Weights of a small transformer language model.
Size: 6 heads of 64, MLP 1536 GELU.
Architecture: LayerNorm before each block, untied embeddings.
Each number is 128 + 24 x the weight over its row's rms, rounded and kept within 0 to 255. Layers, rows and columns count from 0. Numbers have three digits each. The size before them is the row's rms in percent of the matrix's.

# layer 4 MLP up, 1536x384, rms 0.204, rows 1363-1535, columns 192-223
094:100117095128143165149070140137096122101122180128153110142091133158129145097121128123123139117124
093:108135154134115112135112152132166115101135132109090132117083168115102126122110100128139147103118
095:112163126156080086130119168130134137117120176151139155150121081117141131099119160140150127076121
096:120134110158159093117146127101105079114169154121136197196108129104141109138116134120166181151130
106:109088156151172133132121143122093108138121110119135126103171141111081133118110139126082156117134
090:154118151101140152127146128146137127138115114145099126095104143129122135132117111098133189111175
099:135125154106103106133118151137145134132179182127123131114132139132126131130158137153158120123106
111:117083083145117129135115135133132132131081129137183108105143117104107148102120122158164120095119
090:154149165140159175139067133123138120155176151097128169102099139134169106080176111114139161121122
113:122141108111158093173122154135118096161119145162147110167127079113099140097143181083159092134120
101:100109105128129129139156155121154104147134131117135132140091130186096113147172111105140134134158
099:163109109179110107141122082106126099105143138118116145129111100146153132148177114130158079148084
096:078130102049150154129119116136141099109100125101137160153145118101160130133142157137163119134123
099:178129140083094124126149096125141140108128092153136159133092152093142110115124126152127127133134
099:145136140116152130086122145132097117154140148105173146111085101117128140129126184100128103077129
096:129102158107110140110157149178121119104130117107148107141100142119099099106111133090093149067170
097:126125094141101118148168119115145105115110147128132134092110135130124146138117135141121136116125
097:118138104102104173098126107134137120076128103158134077171143120163127127113120127080092132123105
090:105118155143117134099090106138128095144149122080152141110092139119139095105144123125140137106158
099:161115110157141155119134103134116101149101091121119128184122175143151106078114098143141123126116
099:116140170125139101086107108109134098110125114100163100144119143109133128133138103123152168160089
096:079129131135140138133132130111149101146081130133115118138142136156136124139140137162103150115146
102:132113108153094134082143154169111112133082100135168096135142143091100152168162156141145151095102
106:134171110116135141159171120103125120131108172076148139112087115173103106140173139129122142104132
087:121097139115134109103078158146132116149083118146108125131142137136089109119104093129121144119098
097:117167127102097134085093133091176127108127168166137150106100108148132071121111163130146142132145
095:129137129125143138116111155073113118128153143102161073105061083113083167112128147113094144138149
088:113159122154109119122118132109139119129140119112171133134128136135166135112129113169171139123132
099:136142115151134129118127096121102104137073179112108136130123083140150118126133135143129093125140
088:147141159169087124135133134119125096132147113138153125173097129157118103146156154170134136141134
107:163173123090143133130102098113135135127146128119140126138153089122112157129116132108130094092105
103:132114120159140110169149117122157132143124079118094111139119093146148132163145152177142109155153
098:116132095142116093108102139072099086164126131089155086074149117124121108152144132122152116129174
104:164132135114131116078110134122113110121167094125126114105137162116135173121098089102130123156107
105:106127128122108115135106156142209109110111172102097110144137144164091108151108093123129112127132
096:131165149107157160111165090147099146128121156114133117140112088133128121098159111137182147139135
087:115089157116100149133147139127131130156101110086120129123123109119146155121064139147092078139125
086:110117129176194184146153168135103116152090157124099107099079132123069097115137130089122093126194
109:134146120097139170157112152099122130111118133125109118132131091115129133108091139134113121154128
099:129118112137137160157143107081141104158156130149135131108136173107124098118103164131145132117083
096:131116116144146096127172112125145113116143154090161128131115123110117117105116132171122141079116
104:159127109116159132111143141175103085173112103104147168128121112157128144132123090125124138130135
101:137140095111139111155127132132154158088099130117135062140133145111140074115135155109072100118145
093:139140125113123142092130135127134116145143101106104160106114152084136138170139149123124180135098
098:172102114105121129140141166125108136125124164106134134151127151137146126133141133097121135091147
095:128078067139126122111112133122173151118099119135145121112105133152094146120140117115091143097132
093:144138129103099153149128107127120157130099117104130170139153102070154147099101123174094168093081
095:096136135099077140138130088129141122141162124087148108145147181124083106093124148171143163142133
100:125078133120116088118157128177128148104157141110124137125131133130123147126094158115108143130131
098:088116117141105134172143125127134124094104131142134168134114141130129143101158115179136173145111
090:115116116156168135112107128127103171104144137101099129114128129124098152137133150161134115135109
098:131128113169115103166136077113121130112159151117148114129136196123113112125150110144147129130132
096:145178140108164140131129150154137133166152084123145143143152137108147115113123139137113106125131
101:129112119114147128143120108143124130122092167121121108109111110151153152125116139135096137141102
102:152129151137109106131111125133111147078116136114117138143158134135187108116169115165116125125129
092:125094122149173159115109086163110097139106128103134165125111111178142106123125188142116124165153
094:114151101151110165115129092125106113106116120140115127113116124137091079154142094105152169127142
091:153075125073114125091153146126171105127116113129107125144163139121128128132076147092160173145095
101:108133101150169121086160149106104118107104122079102129126116099098094143104116126067158125148115
101:075137110127064148124143065165130117165166095146101156111197145111135157135126148145128156159122
092:162163094169102141136107122109172120081120147145124116135095173120145150134135187138176104157069
102:130110154086122123079108126094146102156115147100121144164116114125142134141066083144152169080093
101:120145158123127130184137145080133129100092084152095136141172125116091155115121122136127126107175
097:123120179131112111117135084158126139129125128104108112126151138175162121133131110141155122113138
093:134120092160165089084090098120145169138132153097128127099120113090159136094134166100152127156115
099:141115115116115121133145161148155132113133113115112143122105134129140123140144105148116062143118
110:156113176134155151090131156081168106130120138118152154155170133122145095158155150120140086148112
103:108086118164109154083165117115130150152108070121156112125121175166099139120069127093114098129164
092:170092121098118117133167118107159139090137128173108148109098108134127137111088108138140162129136
101:147118135146100104118125093105098138163115138139150120116182100174145131108126124195132151147090
107:162158111150118142115158126131124173152158125211147104132088099134139101142130127107154146090102
102:165158088135112120141125113131125146108134125137128185137132127111119160108136141137184111166144
098:123124149103151107173106113109160145095103104137112098142135098096132079105141170143112122083093
103:162140116113125197107096133131131094145145095133124132110074120076130176104144126107094115165164
101:115155145127128142129164087135093126146127122123141108123152126117135142067139106150093111160120
102:114160106135158106125148124117114108140153131141143117089131169159150127138117126133118142099126
100:113130168137126111138111107107102116132136137162086127162077145141129149118165168123153137117160
098:081130121093109148157088156117124118141125144127123157143169140123150130122111151085142139125114
095:115116114150104112101135103121138095120111124164112117128139100110122114135093156132110154184150
093:117099117092092124136144134128155144154119100148105126128113119147116096117125097145116108111166
102:154182125163145121115104130152157119143095117147106119112156107144157112154130117064100171101072
103:155100154161152146120137139119172137115102129142111141126120144108101132086112140147139126072149
106:158110121121137129060115139145131146110095137135139120091113148111109065110147112158134129152136
099:075149133161092092169108158150128131123146122129145142139113122162124109132118169110110147072133
096:131154103129096142165101138120142096129137122097194150118130163116137128121154157071156094157143
094:112103105121162113118135109149120119147153125129177160143146119100148123117141137115100075129137
098:186073168108174122164107165134133156132152071147131125109136118137177072114141151110111141074146
101:094151106154134140150124146175165123118089120120127120092161162130125134161108136138124157087145
088:144138112121159123145125107156176121112148122148111091153130154137132149157121178114164140109161
092:116098101152106163149106104108118123146095123124123112119125155140068149128153130140113151191150
105:137128108136111125117100117158093148108112113128148127117139067143124109149158125104126124127132
100:149114164153111122127102153124129138159137104131136159166112159096136129093090135130170107109122
093:166132148095091110159122140122136099076100150088092124181160109157118101113085146108090101108081
107:125150139129146120099155136125156119111140097116161127118176104088149138130136122112088140098136
109:131145132139112124162129132134111149101146116102148158139132156106145158156141119149120110123119
097:147165149130101088114122144156169102105138110096132154105077169123076123144131131119102126138111
102:124103091088133080136147118144153167158124115144068166134139112119116103118141138102081077141129
113:170074123104080114135128131116132127128108130152105175140152128058167087141138085158105141097135
100:116134083115123118109138115117115122120157120118096103116065177092060154125105111128116140152142
093:124127106132143155095121141113156132138137145146086157080127113122116128116114110113135130133095
095:139123123143157137157112134088128136140142120097160136148113148102132169141134088142129152091153
095:072124165104122114151175145142127124135116087134143169164112163094112163094132136133106087089134
124:140114141130139158114147096097141156129138155124115127115141125124082072123129096109117184130060
111:120126154113133125097120140137133120115135154138138092129165089135168130116111152113095149104140
105:116094126135118126130118126140098128160174150095113129124127120144149117141130142142135113174161
105:161122135149103099152122171116117137148166116138159089084104118157087123167143141156134107149132
096:131162098108126101156129160124128173110116140123141109146154146087155186119107158136063104158135
088:076111137104137112113143074176151135172106105082154127125141179115134162118135106104109175125151
107:142116154127100124132145093131127122112170123146109134127142117150098107121101167127100181121100
098:170096126140119121181145068147140093173129120130123103106104145137116146129106115109118159122100
106:136126160131153116105119154131144092140122131093175113101186086109107189128126161126141150098131
096:106125098147119138137120107140136149149138164171114108157118151136136096110129114129072168148110
105:102111137128113160169142106058137150130068200126133126153126127136111103137121125157123109111099
092:113147119136092134116129085152119142119116127084115144161123124083137123144114164149117183134066
085:161127109121160119133107126115122078162099095138127121119104156074129158142103110134155108157116
092:180105139135162132123175092103121079138126111170106139133093133169124136126117119105116158123129
101:136128143100143141155139146116081119127125152153121115137120107132136126104098192139137167128137
108:177126165069112145135090112154063166170117127133155116143118121122130121104100161172157129183184
104:089149101078100102144118122075143196121112124134158124151127056078095111111149140138091121130148
090:115130158126108110162128103140122106126144158137113132096120131122126165173173111087111183138135
090:148171108121109138101114118129141125102112131129113106152140123143163113157152097130140164072142
108:127142111137123163137118150103151087123104137125138118135111118104160159139124179107132099123122
126:120136125140114096147105069117118136148113169129168133105103130125138133125116175123111153095119
094:131090141133162113093111144125100112131136155119106149130123149118118108100151176144134141144108
104:092115144158128151123127110129110105130142105121118149077180078117112166139100122142050107097119
111:125110103110114162173103112083130097095114172106106110109137094095140154127149122120129150135137
103:175146113146131165148132132120116134116131129145074134149112147087124130129102168123084108143116
097:117156161093147135156152093152150124091090047141098140157129129143166121089146138088169132159144
099:130075143134136126101137113095134121127119131141103141148137116112134128123152140109181144129134
093:116123113118158143095105159136120152134121157121146135173123090102123088108099148132131092135139
095:140116116118159115175140179085182121107146111150105137141152154136142137057094096111112112133169
090:108158122183097163134191146146094123120110122100154136137152168152168077135096122103138186169097
098:099119094133125111125130117163113083122133126144122181116142112163172152102122106101150075109136
094:136117109130126108116162135126119125113136140091103127133094084143146109100113184174144112074127
104:140126113129097111126104088155138105101161127080152098092148115119156128157136098120123171104124
110:133098114085174119098145134135155099124108176108148120158138087133140101138089109143118099139139
103:125163129140152120117126148125142138125119150075160164111089101124140162136094102137104166152168
106:097120112138120094154151142137111143122084129125132196164157101142150145106113110148148118085148
111:151110137108136138126132161091120117152117143116140135108178080117103100151138129118138144122131
100:135123157171123144122078138119140122126165130142069117116097157113129136131128130162096158159143
106:177153101110102138152136117148135122110085157096133139123120118103122103117120146109119126150109
108:127127151127125084118118114139164139104148161130159129136125083119090124166207128135154164146094
091:108141120177115170128150131134135132149149124155114087116141086132106156130090129140100101115148
097:130108166118095136133134124106128111093188157144162114170113116125139158145154146130145114069152
103:094099114130106145158132154135143130136101146131150113147110100127127156128130101094118156122144
099:156093153093118116129142111114123114120137106130144142120129164091113134127125114102169109162125
108:130101105144052135153119138146139116147120125143125157141149091145073162115112131137132128151060
105:140107127120146076137174125102140132103122133114141170138115152110145118160156137086140129135145
101:106099177107141141149158149179102139111076122110114168125128134153098135108169168140142082177103
094:083130110110127145127085136153114146121157129130122126136164104095115104184141146170113129131122
096:176131127095146154133141150068098122114111117117166164106139115109116108126065113106185138126116
107:124109130135175129141116113131102053136139103116119124149119142121110171138137136126129124130124
096:131141123148143161189134120142123105136154166126149121134144111119170157119098138119095111092191
094:189128151100107112114111095140140159088079141130128111106137122103151161152128128161125119130124
095:102108115144106116153129107132135170126126149166128170119102116110127126105143120100113135142129
091:100115058150137144119122125153150162091157148120125146087139197108127106129120096119111135146116
097:144130109104112145116152125106124148127145114113161131153139133116103122140149155118172145169147
105:136130134125087090136132156151141138135124141130136113145160117109122142094123088163129126146121
107:091127126117129140112109104119150078103159130164124119152140131131112137099161099085111103145104
094:170119113105139149170131105134127130134178111152126131102084111113122124127076154140102158118173
088:176160182109120137105120108100138130127115153107151168123102128152096117160116126152105122130109
088:168123076156113106080132105105108184089150076127100157125137098112103113090138151130113138151085
095:130191130095136155139096134103104131130146103123138164132113128066144128114137124096143109107128
110:151152132109120137146099099142093124141107099106147111138114135129124103091173123167099105117135
097:124135121183138093136165131151144153097107101113141159113095138128154098143097109134120131151187
097:130114129080102103140119118061134144078149143096133124128127151138115114150116167159117128155167
099:127095106141101150147113099132175125120127137120165145143100122093098164152128133128145095147124
098:121165089149122130095151112081076139143143115151087156101122104068135114097103150139085134143166
103:111148116119139135117104142132088099095123081163088118124136118120129163107076149125138149142159
093:146122124121130156121136187112146131176102127105114111133104142138103097140137108136140132141162
101:103147138130161103156148149124145134129147094155142156153122170127148146091173151096120123113164
099:109124132112164148163122163134101118104156160106200120139122137123131143127177126113117140184073
101:099122100127122111102141138090167128109171117139158114078128136150121121099095109114142119145153
# layer 4 MLP down (transposed), 1536x384, rms 0.261, rows 1363-1535, columns 192-223
099:140136139151118133147123195147140192174128062155134113092128140131117107144156157097090124146137
100:122138115135096120128097119123097130109115169142095124131090128116088123097139097119083114099163
095:134115104144148150112168110147101105134149090193140100140110151140156096161080107152151124128120
103:134099156127111118117146129095137168151083111138104102113148166149122111140153117157113121148114
106:088169188138097140141155126131122182160121128109121104107122136140118112127170123113104132124139
097:089121163122136147144144156101146117136137169128076128106105133156119138130151105106131151112064
096:148098122098142166093134129124121141110106115160061146116146099126130130123090087093115082152139
099:071164145119159111149167129160098139150133151144087172126131118145154128139135115164073098107147
098:110106126160086096123133130094152098108090158121128096124149149121094135134129172123117124109134
108:122121124138159162096132143110088152103129115118077131143151133117129081157160143127132138165092
093:128224110127134173090093162102110132096100112132130123111121128106135109123090156130106144103109
097:129110124098159133130113111143143138139124141120118110108132117137153169162096087143177094118125
101:144139088111135120145140116160119108125214161116148112123145186147144086129140143137117099105135
101:152117121130111133164115126114168111136128138157156130124115089158085175141169175141118147141164
094:128091147153126106143136126118130137134127108164150063134154126100112122078096104144146134146109
104:170143136149125116202154131129095138102135112145142095162148138089071144086124164086159129081173
103:151103157138111117094104153143125144117148138156130096159145114121146094132108098147115088137146
102:155111108113187116123143175108144108107202114154162132119111107079078129130117164138101160181109
103:135172106152122131098158158085134080153111134160116114127137141108133079099164118084124123169183
099:139134159148082128089140096146141114108129147115140072082162126156111133189139175112127128147112
098:088104112101108139099136122112132108109145121090115102149156109172163103138152097108176087093185
102:120178137107139149120140110139157150110087131137151147150130136150127142085142126139098130097121
090:161157170124148132169103117114106149103187122109079119126115164165155149126112078147110110166119
096:112096133135132131130128130132123130100135123119123121121166096119148098143093142128166119144141
097:086141090160096147129159139124131152158128097140089150168111129097111127058123118088126131134142
103:134123117148113118117149124084072126086128114152142136137156139165123124133088158121146114124140
100:143156097175115096103100089098116103126152112150109151107079085147153132121084137110161128110127
095:126123125134143160128126130159143111133114155144152099125117139149084205117144150146100144121097
099:136129110156126102115111134146157128135155133130099144132140136118117122108155164143124140133097
090:108127129075136113081157107138141093130135119095137129111140101084113152139103126096123129145130
101:104087085141141118146157122144127118126103130113128132147070165139102071175129131145084110140133
100:152118150126179130127142176125141165118143135105151120092113133145123125073112155122139189091111
099:143126128099116122127106100165150135105088130078108133113158053147140172097095119100122110136141
104:122137147175138137150134097126109134160130106112122136117119126109134154123116151142100163095120
110:127114118099116123134088154163112147163157127130119114135161125158120105148138099145095141131149
104:170123087170143155121149133127148120176116126129108128094096116142154097130171103120127133104109
102:109112127113104120142110105123082111101109140102152157174118131135121107121135150142129150090134
099:145081073132112121157133111167140165186158108096137077128145117165139119102141158135105125147125
102:097129137139123153112175114144122066075149120142094102123126113193111114107110143112112182127115
098:120138123093129109150123114179138140144116130082116105160122119145146157114120133097072090163134
097:114097099138085115144102135122148179134089128168147139108115152145140109180097128107128124128140
095:125127138107126099156117120085092136165131126160104149177197138091132142125125113109153076111117
102:164130123173070153127119129106121138144123134116146130175135157101099112123115131143110193137125
098:102103137150110145130203069144125121123132119144117059108116151169087163105117171169152132135168
099:112170087117191163157129117089130117169160146151133161151149135098125157116091125150139167110112
094:148166149084157116128128119123104111136130141106094105121151143089179118155094131154162158101116
099:162110109155122110138160122135134113131087084135092084127093115198137137104134142137178095146158
098:124115132161132124144128170129071097154141142127160076135117102081160140157137109124117118126150
096:112151142161098165144095189082093112136140143112151123116130128119093114164108127135135120138134
102:127113147149149118113148125132134097110123143102101159131137172136122171114100102136146155181118
096:114104144152100091119133142124154143095113136148162087114105105148110159123098047116145103140089
101:141129142109125132118102092094126146126105121114067175116085119096140143124142128108184121110128
101:131090158144173143115198106159139124085120149138125115107123086168140132139121117112161142125135
094:105130113123093139119112153117094126130158138115110171137163173108117104119147099129149145168140
100:105113105155102124104067118128158113142138132118135120111146135099111183104126155113149125121132
096:153131105108142112161140144098152171182103120152107134115124148115139107117105118166092112120092
099:078131137113121125109175124078153162127160131148130124129160069139184162137139166132157140121130
092:160138120135075148120105112141126130132162111165152180146107130152133130091131115162106097114175
100:135109088130143150135134125115114138161115114120114099097126119107146152143150111107076106137101
097:133143115146134132109109125146093140086119095113108153160119177143167137142170133154128144142186
092:123168117109110122084118160142102111156140177133145121126051157145110138102135105128093099156067
101:160119118153146131157158179170114128159140111109129117132166160122100102095166136104119068129174
099:114109120130150109087111159117129158149176126099105114140110087130118129151129126101152104134128
101:153131151129133119158124131074092123106153115116134124131128149129087142141159167119133156120140
100:118111116172145081096138106141108110155117137134123134124097100159159122081136168082162122086163
094:067164134147145173117098118142106127148141144123142094119149099140101140120107101107143139126113
109:141169147121113109137134132155115141117130140129120135102180142108127120173097154130187140133125
098:124161129116136149143145100090112119085132170114124160128139152097129097124138107136151150110111
097:124104134130153151124082138113111091113069133145133125112107178159173112166102185100134149131093
104:112109142126126078123120144160122122094121113116155129121158117112100171118098107170159138151112
096:116098171139123130151108090091089064093048127105111136116100165142108197103101137102143140146153
101:155117184126114146135114165162111174108141145166133102098129145138116137141146118104079127137130
098:127102095114129142141083083188126119072138137141169117133112106078137134125145115142095142106126
107:150161145149132133132097099093128101117120093063102130160087106130125143135169122107146141148107
099:139139135136126126111090137136135137099083077140131115113123135079107120113090193105107134100153
098:091069138116073190143147118147126145129100131117135143113158139148144112120153120147076149109166
100:104085141074173127147118086148114158177099138185121121143162125164140080126140123107094128149076
104:137161144115086133111079099122120106167104150130080066136144127105116116133102116137128199166103
101:149147124138150192140132124126156097139137125073111116092071112137154134131173097101149118116116
097:118141149126133130124176101103131090134145174115135148147123126120138137118105112128123127121107
104:116090169126137115135144097116126148130133179145159106122136133135129129149114159117103106145120
102:109090144119120136134174098155154088132092084106153126123087111113147126140144125149134090087154
104:109150121118129143104119124125138084137132064154167140159159139124191160115090161118163121140150
101:121131123131085143129126140096107118136155113131171147110095098119105155135149140113103108102123
092:177064180126141103124148115156110150083107127152082095155138152140122087117105134140099173110137
096:099106173151120134127161103102102106140101126129129105125140111105093138127154120142096127111144
101:116142126128111136107158142104128136117113118137130114132139151123152147145169113165065126124123
102:106093146119138135094116117101161123132124157150073109167161125101101140115120129107118145140206
100:129124117167160161079131150113131101096130131117114122136095105139113127167122154111127116123095
100:126146153144107081133157152144145109116095130102144140096090101109127142102073138134104117122114
109:111175096131127131136174209132132147147132132132140146124159162131150114108188145143164129152143
102:114088092125093145140127093134167166114131101111132134123134112113102135114095125139175132124141
099:127116116139159106186114128127159144166178163147099107121143162124105122109145101154171194150108
099:145143140141143104142110097190137176140154119118145112149124132149126112148089111139140164126127
108:172140113155161140087112132099126122128122138122119131155114132107100089109159098109100179199143
097:117105163129153150159191154104114083125102088121167103131083165096119115146166115121123141135136
110:090108131116128109128094126130161113136109103137099079136158078122145125143136134130087125108116
110:166154120148098132155107110131141135155089085154086139144125113153171123161122138159112132101114
092:141123157112123144137150131171193205094175136114156102083168105126180128153137124117161118083136
099:145091152167180123093123087117130101074110129118131147152158114115123158103098173093109123116140
092:119123095133087133134109139142141157124095176163136162116142081074140115129121095143111127130089
101:139117142095112102125100095130146133084193120118136117127134185098103127185145139121128091117146
110:151148129138100154141092149123128125129139143110132124145150153134097134144131111125144147129068
089:147177131132158141142137101099093162152156156092127108123065128099124109144094117139132137110142
104:133140088143066138122127150137132163146139105129078087110145132101166151097184132113089116110115
099:123130136143125117098143154109141141104137112136117114190111118159167105128107146146141111081184
102:097074152176155157118133126166144078121115102171173134102125122127151092131167111143183100100147
093:142104127143134066114109142127112104115165154133188096137115089145101089188123067156135124146082
094:129141140159138124071176103097094165097155169167147149154091125138147134129148124125174119146079
087:108135123138123123132109135136150126119140137142124155133114153129130179094118135130151119121145
106:111155104145127076149104090122093134139133124125104149155138119142142161111094115134132134163114
102:107113123111118141102080149098139076133127102104105162088116125139117142115082126126125124068132
105:127135121106098092108142098141102097103148110142131133117128139107162205109150125110127169094102
096:156119152143127135159126156135143114123094095152149111128052107134073148103163159116124149128176
090:113122105145104171088109117142092113105160152129145114135144100154125123098146133146160110099138
097:079128118158145100111104118133132183134164096112170054140120111132129161161119082121096110151137
098:102076095145128131134166131156120132145126101092150105104139120121090125164150111117139127138149
108:148132118107172144129127134147142146138153117119083107137122146141124105125093118132113092122175
098:208157104124175125103125128136123121154166152124146156129141121135165126159119111101161102146128
086:155158117111133119113182129133132140106164091121126146116126054130100106129100140160124077144135
104:132076152136128074142109159112150135102111122091150126165104145105150129071103174115147111175130
105:106153119109149144102127133132127099126158142108133103123137147100110134126164117160106086103141
106:119151125165149176133106077129121112107154167110123095116145127109115116150163123126133135140132
099:140116106144115122133118066130160132165147085143156101144129105109161133164097129148087147141115
101:123125150144126117111084104110146122073100119171114100100159109104151110088127120133172126142119
108:091111120120126075136139094179130119158156110143139133128110136133149098142134115130113101160109
098:125144092099150156148138119154137131148136142142137130106149136127149090149163111133144117116118
102:126099108144113131170115157184110132165139150110145113113141151092124147153100129150126134128123
097:100129111106141106130136107128134134147158137129186089096154161106127109122126117150132169118120
092:139063104120089116127137128117152119119105136093124177101117136124138150157058141123124137147135
099:097114149134133163131159126179128121098106117166147134140093122152124130132122115101128095135089
097:163102130100172123114076154129159114099128113126161137079130102138107129132129164119174155112128
100:145114170155120133162133109142135157130114154144159188114155142144118197121123094176088086114131
094:136102129140104160163080128164098037137140128138117100147165141125121116166160115147144164127118
105:120140134110118130130121156111113103114141117165128116078156153061098152124136094167157134106152
106:152080129144138123108161129161131147137138139145150145153106128169130152144100104129112122117089
101:146155150110083163090106143140154136103202109179146133107095112110112123152116058090126118083150
107:115137160141142132134111171125098135115116152150127135136143152123115106107144125127098114137080
107:134134115130139125146100142096115107155105103135102129071154118127173124133170121109102095107129
101:156108142174167141109137147109145164177150109117092116142111124125166146174082117103112090124108
090:124103135121163058090119129116126150108127101160137135132137125171152170108143136165071151117127
105:124167117153098123096115102137129150150135146147091170148119142136114103134167103150118136141081
098:148145126121100132119124147120088145115151135165139157121145097124135137145081146153123153116125
105:107081140145073151142125105174105176151134128136143096151114122139173136135079129094115132158142
095:132129132148117149128140136122082176106152144125082111104113108109137147115117113109116101142092
103:123121176113141113132123124126108134154121140104143126092122107127114107080128109169141108112105
103:085154132102164112115125151133127140123150142108117119091115132103136117105155110086117118131186
106:087154146143158108169111079149163113168137142175140127092117110126141090131088150131158066095153
092:106154148135109117088084091088128141143139112148099142136138136173130124126137110126105123089153
093:119164115136147171111154131182124170178119119124078144113119105101120143134064124160100089170134
100:111135093140115104128089121124137110121123128156123179134118154125131138098147145127126151119115
102:143132132105117158114100130099115117118110154123115150123139133114125116100122143101130091118128
099:153107081111089147142138122148115083158137125069142137103144154107146108132140131093135136161152
101:116094160152132177142161136112135135119111137110092111101151160148121127135130147140153142116117
093:144153148135113124128148118073162162109138094106129147128173123151077135081120087157143102101121
093:117125106113134113179130148116171095142117144148124182153088110120062162145166138108110118102132
099:129150094136122130088089148148117137136113099076102111120105108085115104096133167122148136113135
098:116139106125133146120108141116113113085140090117154163153072132145135154156124147138115125167094
100:119154166107106148116124174112104176136140155090107126118123100132100103126110133125108147155113
095:129145110145129089139114115123141119141137162130075167133129131181162117119127123141160086123104
095:107120139161142173133115131137118120178132115142152111147156138134106125162118126105137106125167
101:115150133134115131170070158157147153144114124127127151147108128100121131103143140140162135102128
096:107129116113135153116122123113167087124127185100124186165141129112104103133117125139089205144147
106:160173158101142122132121154173171150110120117133140134164113116114158157148162128130119134118099
094:132126153100115137161144116171147096184144136175150172146129120145128177139154114122127154140121
103:144098125148163170110087119143127127085110128092129117101125121109112131139086114110110111106094
101:155124088122163145083132148130151086159169109147128138089137137116115152177147145133125157104115
094:127071127123138128161107189145137098121123120153144094142138146148153155118148167147205148155126
106:123159119121130105137113127170108115094124168145122121128126138111133148108135142183127116104108
099:153099111105132103122158155118129117178101155134116174155102107130128140189078140148143118155172
100:149141102137172117103116078164131148114128112115140121182120108123153130158100151129101097131116
087:142129129150101127119132056134103134129098127136032126129121096140134090112095118141137127129147
096:177149111144127104174141112100148102123178146131142109160140122156148100150120141165136142111123